Part of a small language model's weights.
Size: MLP 128 tanh GELU, 1.11M parameters.
Architecture: LayerNorm before each block, learned positions, biases, tied embeddings, attention and MLP in parallel.
Training: a variant of SOAP for these matrices, 120M tokens, 3666 steps.
Each number is 500 + 40 x the weight over its row's rms, rounded and kept within 0 to 999. Layers, rows and columns count from 0. Numbers have three digits each. The size before them is the row's rms in percent of the matrix's.

# layer 5 attention output, 64x96, rms 0.178, rows 0-63, columns 0-95
085:541570507522491535501480506493531493451575492500549483449474468445516493514526473506463512491502448434478549492571590479483506526479467493475524548491455464471478445484480535499536482531520493404478539491406477577456528567463479493512565598490471486485520485435503412431501505567517556441
084:536521461503473503525476549458501514567535492463462515489518482440494504537526526483484451505472518551494546594551462520504455489540496466474377562561532456443505477574532439545464440507474539527519475454495530506486472450488478532557429490483427504539567493468438443483541467521510598522
093:479436555505493562506552506517529555441512507507469545465491543514489509566497577497578498517441472540425527492499410543490507501524443509429457451489515535477494530425502520537499519471483512549472548495497534545551463532585492438529445483536491469510533409550434531446538497502436558504
093:484498493481543479441559541539481527448515501494498437509554574498473519480524555526395458498528546516566525562502501473519439526511547492477477560516454577445531611491510518491515469450532472528570459462475514502503473475501505503525549567496486567469510557523460503527549479431470588560
098:499530514536548490434496511503475472416500485458501453507538570498509576599531486467453465499430486555501550500487579554505449455479493469522560518489501513472558499499572437468528470559530574480518477477440510495495508478551495492525434582487466554448501496485459541444517496529518606512
087:458548417449499498559473479535510416564494559529473495520530513488532501477449487452499428530486506483480505512512511456513475467499457532559448514633473488504520487538450523453500495444514524549475408512543566504460519472440582515450409485515526583533513527494528469484461462539473500494
084:521434517491528517534475429501562539478466459399437503501530483482564492440511526449509470499504457479443594569456473527511508462601426554473506541555534432521551533456423525586482475474539463566515468515512486526491515462470493498499463543484519546467467483524466495527521522469460471530
120:471529513474489421464494486536438500501483487544476488479535451553501513459493484491452508460525465580465508525569523434503437472464480576463503507441546489481421454462501558435464488515520559450481460500441544573446463470564486512503448488551515497476551513436501535462504482615565472487
103:505546452479530459460445507517554513480478513562447530446425473482458513401510510516451561454533482465557534532505527565488548509507513548522609431532457504512466559479512520501573479521536508446474484586458467519451468512456556461461502481510524484486562484515526546533477576525512438537
106:445453557498578520535499478531513560504494499510539482518554474502430469463462537545488490397547552563470559540461425477469497509445513527458400479493554512409550507475502480513512525468468489467424478524500503509478481547512488470530526442517473492445548558526517522478534437523398492480
104:487441504493499403532436498513518457507511489553504469455517444549427527483551475472469500434523518460496446447459447524547520515397490496492449429574420530519460526517492527532619468538525522456499478540520503475510497490464432448484463458585532517488509544502521484474501475542465474455
089:425537473486476513583517501507526503526493551554499516478498484544528511487474493552483563530553464478522460493492524474371511565428553501511506604436440571486465465547495559438526531539427502493478421461484577541486471461477528524516509502500492486447518496569530491474510465550488537529
107:444495457506467510492508518472555492500599508493516441511469495538547515549549513497521507451470502496486400453598553480476510520463469428505493482576469603528515554561507523542548505537470536546537462525542470503524536439526512540447403465426504439486471478483514454471475539503502542521
106:535497506555480474566403478460472507529507497486550562526537422502505456489503480469537532486503438504396537453458496495520538471458436488453484574515541446515515455544489434538490504544502498476464517461468528469505534424464400499521478508484519480482457487559525437519439477546581483427
093:508621521491474503507463529494516522461479494454556524530480451454493429423455517534502509477537505507545469528472557432476526535466471556486523607496480522452476509534535463537478567472463417455476441474545433471458480518489480540489550600445473477502528483525477475525550466480550558480
103:486513530436498503490506521549494430524543483547506483494516565451436481509479473530499516467456507531488467484470559581490436501517525485510518461497456506466525407481521479528509506492538493513486547501437537554497514602558555426489438526466408598539450551477521479405496461499491569527
120:513492388470491545528530457547532479526590471558577498547443442494460561490496518537465510445524526480503360432570499461464508502470526475530494490540458582542488499561550556539539504475508515504536484537501485497473515477503577516468513481436493512491446480508523454493495520483502512574
117:457599528491497433488497483441422461529519518503514472410521513522492413524534406553479470492473526506511548484471549551466543447507467458521472519516486432446502512454502458510560519501448448454477479547563475465477514493459544469422456537496493481540539617509530487501520539520456518496
107:486517537470448457518532540509532453532456464550455559553496481521531445453426532535561472456502487552523393508483521454485520533467496547494474535432487536501438452640500490490441527491497516548480458507501532526523457492511462481561510477544458478520542445485471512517555414509552549525
104:432526463442496397428467483509485573476528494483457529493486463531488498465476476469537551565517512441481482525508565486485530455506464523493590499506559455571479566449520514436467486529478478501516476505544502493499466464534530484381478505520542536484516480526510615495429521463578506508
087:502497516475527515495608588553487509523470514517481547502496567534434487503549495486502555513592532470482482514551500522462500507454596475523469505565525569508483493422565496456482546498503496519563549467518511497569471507566527518532587435507487426553461539487510509488547497528452443545
083:520462535540512474511542582438510475522487484519509540541458430499480510533490563558517459472477607550581438460505491499460522544509455459483475499500552508579488500533509498545474474542474566586572461496518449511472488476552530528510513487468437486574533596454503514499552513432472522531
092:541545473514516447498527544511388518523515541525473491508577559497539440530467482518499524451477414497508470487533571467478508498522486537499528612448492495476434508522539465462477602522510478465447434471473481460504522481530482490549507508517420442541523450475463559531569464558547513495
097:518512519479482464494509536555512469384484511474544408556476512524526471557459584472462485504536485502537559478432560507468488552476492513475575510390489484492571543539511490493479532557481503513463509490433556487467500548453538431503568529485461532529532547549488469471514468440453534469
114:490447458539503482495493502468476500520487528486601474543517478585520550598480503497487386450468574481535486525440481484537505453407518512525469462531501494499507557528541479523563477522512538462549460461467460422523509531469455470470469476536468506542522539490501440468498491458394518442
090:559550476523505562459449489513489530568471591493511563570442554497471478449524547557500464556522531445510498550425473500549538507502517520528468469552508457471529512533519477505404535525562466511500528492557471477480509518435473497481588494477541506516440546465539438537534468432517449445
087:434544499514508555508453523499481401470484422466515601554464418543488564507467462484517518520501554591507528473519516423499505537441525474551493462542536509535542471569493439453407438488534536503544469476518527487501545490538488514545481496521500535484459501464566482474492467546555516471
112:598492548559544583477509550481522516486409566453486538479440522518520562498570512456501523547471526485468548527427438500518485559534514517464493511535496498509527520426466496540459500498522503574551538462523481532513478535514427570564535523469535459522532496497457456476516512441443461431
099:511495461487478480471494474476525559558470494442549495517495479475444459463509524524477416437490535503517462571465465536515522436454505538546424431545500455486487474574530455588501514503526469434496537557500454467437465533442499451476458526505455553540575517473441466549564517444461527531
117:583508484560517516438586501494432548514548505492501551493550523551444516445469481516449508529455550516458427512551562482536467466526558478479459560459541516481479484539527460419476540455548564507562519526507532510522492471532464566526488435569447532525531504446518550505465483544551451498
090:494501488446437509487435538523527468569608526578516482526479479485395508499516564485510493509508523562501459550534464515457508506438486468481492411526526510447478468487527491533472472612497505476448579516468469531460491472540526475466510499404555509515483502431491483487415487489553500484
094:499468521485515477455549534520534590546469480521459493466460480542483524447489518547531520447528521456432441561463489512590454496460500527465503444495466547511484563455541557597490498502534461500513470518565462526409502542535472434435552443535486454501526509511510514486563541464494422458
120:507464532493425493526455492485505484471524461506495503512539419514438510440441563514466507594480505498444532481439490493471472513495488470454510554368564431576522511501429514529430495518498458537502545531444552542482492450452495500492537545507518587495498518513475488518425466445524454490
103:540504477529478515535507424499504537534554516484464462491515483513551538497507464496459461545482484394431545526536524512564484437572505453486409571499552430470498540493540468506443490432479467457579502507543518478578509442432458505516530481608478554500466493475528497526486486528466473493
108:414504492450473507544519522508506501530545486477532517558473455487612471522491540480526472492492513522514526578524580489416544466422529499538542532542553494524583535570541454457486472479446455524487509473531499482548469525479488510422441467455494456448547529442490462454525476486494594502
117:486483529473509538494470485507459503473501484474510447548488466527543527448489507546491510448483489424463488544424558484540481469464527520521584579428532504552514526427539513559449521524535422469522447498516452486441533477545483469378568566478486514472431513517477503486509489429547436492
087:552543454486497488425468519480514519468497482455438552472446544480461471452508531491489475538489506473576505611474547543514526514538510509514591502455451519487480570521455497544495466523578476522490552550464440525497443579451475409493502530503465521511558442476450506520538551419517522510
106:516510545516570527556544458525501458517504512532579510491531501473430416462538457498480516519573512502504493391559477519475555497558440427468441532528489522446509460444474456544567533487485504487507554514560516533499536483523512524591503515443475478515506574558544469512478547513428469522
094:485463530538583522469506455523565496432534448494599489564464487482508504480491479544481536406503492502483484406462483493467544540462482467488512497467446533501564515527478513530506496465517462518445542585476444552495524541501521503519584501450509509389436474554549488533525472446467490549
090:477536455487537537478447446561488491490473553486523472464458539495449525508530402501488538503549487442512539448502503467586475493494448530538500480509448496492447499401476577479526506529559566464518451522490483556472535524528569522519545530549489540535421505526588505449464503532461426448
107:479473437548511532534508467488515518409416526493565522475496526494467541529513516474474498517492532493560578500500415485473518542449502497509430509494431559465555543485450518510599561532510493499462484452490581472520516489513530496560522530477518473415484455621494483454516490552456541492
100:545475439540514521495415483527509524512499504490540550492491438533430585548483482472537536480523471508446473408481428477522564484495432542487489483542517449524454494482537490523525552566544538468468461475514480482434465463578452503530461486502503482464465406581457520459573484522546455481
101:537489552464527467484492482527523517626540567533480428477529474535531536485486498475491429562507552484466474556533452562446534477533515497492446437496509390512479456483470489491536517534501468487462604516501553530476497448437529451463500503495529505529555516423428513470445528516461472482
107:491512595507558475493467517531515464444494499515510509568481499488543467497559550456525509509553496519472485457494509519406543508522478499500595459550553515530554512429530476505501544556496479541487505499515449511509498459551510530464538527367586430452410551470494505473527524514536438518
088:477488490469503537499475532478544458477472510475489464484456469507465470455465513523495449462480566541448543518435414492534503517437507488469460393499550484520507516466459504557434434493527521512455537543508540526441507513448549485447549475486521538552533565506523418522416453445468394475
110:477513483547542528537465461522527532513452557483522531483480497534577479543457494517533476442510417491413569511402446490452493454480477590484454507535526435474522518549538524516489506419441541532464423490498489511478435532463492557513493478511518490507513535530514459478606439511441503472
099:487477485468574488518559503518521554512442467537439610492426471457537578469459496532516476495465566407546460477501498512433546524567528480519565515505483492587531487508491564480494419486520517524551505485482486592493450538549513491459464448534471485461495474485544526468512542483539508547
090:475492434466428461486428460539565569520571534534471507507458455520560521499457558464570489586502432497403505507546460452499497536476449519475469469466489464485450524516491561463417491525464484508415492482527534503489518485482502488476510411495525451476489428476502463478502440533519536452
081:539484453502521455478560507461518431458491514477478444495498514534447500479485495433487506545467562504552514405507478508498502600540496435459447507485460473513533532496420481489499525457507512563456542505522594511498528474526610545594558505447456524543519532515486517489524447523441477560
091:572498465500557510471458522554480529467505517486531462592438520504487585502508560464486550467517496420512488494453527529529532538465517498490600496485489557532564581482566471569502547548529433493536486443496474479514519511502455439425563537463496466436455501543508513471486551447507471464
104:491452407463498545482566519503476561540573584518482464488479535532506501498433509537540495558437539444483438575547538545500518488484515427470472492383517492495494516529530471531479527519489475494458520507542573472461520488509534428445561420524439474561541508509493486489496451449492483493
100:459427495492499505467453502506530452470511487537542520575477486491521522449491541509503538461433491551460533513433568530495481487426430490487568477473494507488604510475518559489528446536508553523468482517482527573429549545534533492495463540469534579437472551488567486422441472502484551450
101:459450559526531529559455458484444498450529507495528485487483439563507504515620522517466518454511480543520508538473482506518535496458472522420520519482516566462471565456511517601541491525533508423533484550492437459528457457516379525524509561523539473470506482510439462479541483505499438472
087:463506496488478503535573484490419483454503484523491482552524514542524430446465573576452486467504531513512557546539489454483514509473508461468426540432612522459530590494489497532421543441459481533492476504532574527491516478479482528508538435502464454514577572519553474542468473494507485476
083:498524532508458463474549501494460556479533455442473494493490529458563457485584510465506529498435433513464482495498602574521517460505490471511536543499463564509546510549509456551522536467560491493515530599487464473520510477459485505520476576493486481492501447482427483502606574577566497541
111:463462441490487442468564532540475523479447512533507505478551512577465520516465485453490497498553544542492505513509417437461476543393574525489441509498505550526467530460497529418520533537484479510455460510509558438519465465515524505493574468518551480467544529521438553492543412545449444541
121:565457492541501511513487448516538467449506504548508483517523512470524497461524568466439455514489501572482547529564426531462542538476477484498517475507462562522525511492443488539552520539547428505426546575499515454517519422424484440545499541444554487464546436517409546549451538531509476517
105:569515503508443506464441456558505487499452469543480520506528503518468569474482523530466432507519501587478489487513446422559456551487496551515515539485449564544407491454470563500448479540584474525536468467438500530514498423533446454523486594496528524493454462467427530525493492507543515522
086:583490530513442504533492441473507435541473512540508486491510487461493482436551471494504541550442488546554514443539493528536490558574433504469471553493444534459496466485455464558537560521546523567508505506551567521546565468517480475606446568489469501551502490524476473469465511532453568445
108:511471425471522539558515482523490443492456532510479524510423487500570502421498466481483562506491505492569544429502529508488619530544474429530551574497516524542536548510432509489478448480522518572507503576521477507539511471443545577557558478479527480478478495534562489550496528497478435521
095:465461426468458546444504431504525559485572466471493469445510528531478499522475482454537462511489520425440589547589469501586491475514557455482430507504533464499492575424496469536504506473521436447517528479508527471554529491546468469454488433524451485472508446508470506473452475474441450519
110:504500541525492507541574516486471508521456417477487535532577454467491567504514515502459497501499545462518538489550478444450394512514551510545422573558488519514526487471524496471517549462468511499631422448493528537461509454547496526493458501576477542501501534538493476459531536525414527512
099:506484523455529479533503453489502474539473470537409559455467483472550498435507469522521470518457460463518454525491477513491517478565452569548509522477430495535419449459471579571488474402532472521556442536522430560462504491512527492497531552556515533538490422464465526540557535467467480542
085:471475493550458499460487485508493483489530491540549570489441504513522493552513434507576530539453485578487482428537443511517565532463523476491446477482468529519460506553558512460448485494522483572512533538492473460633477478547512492545518495478554481475417431497485534540561451480499549589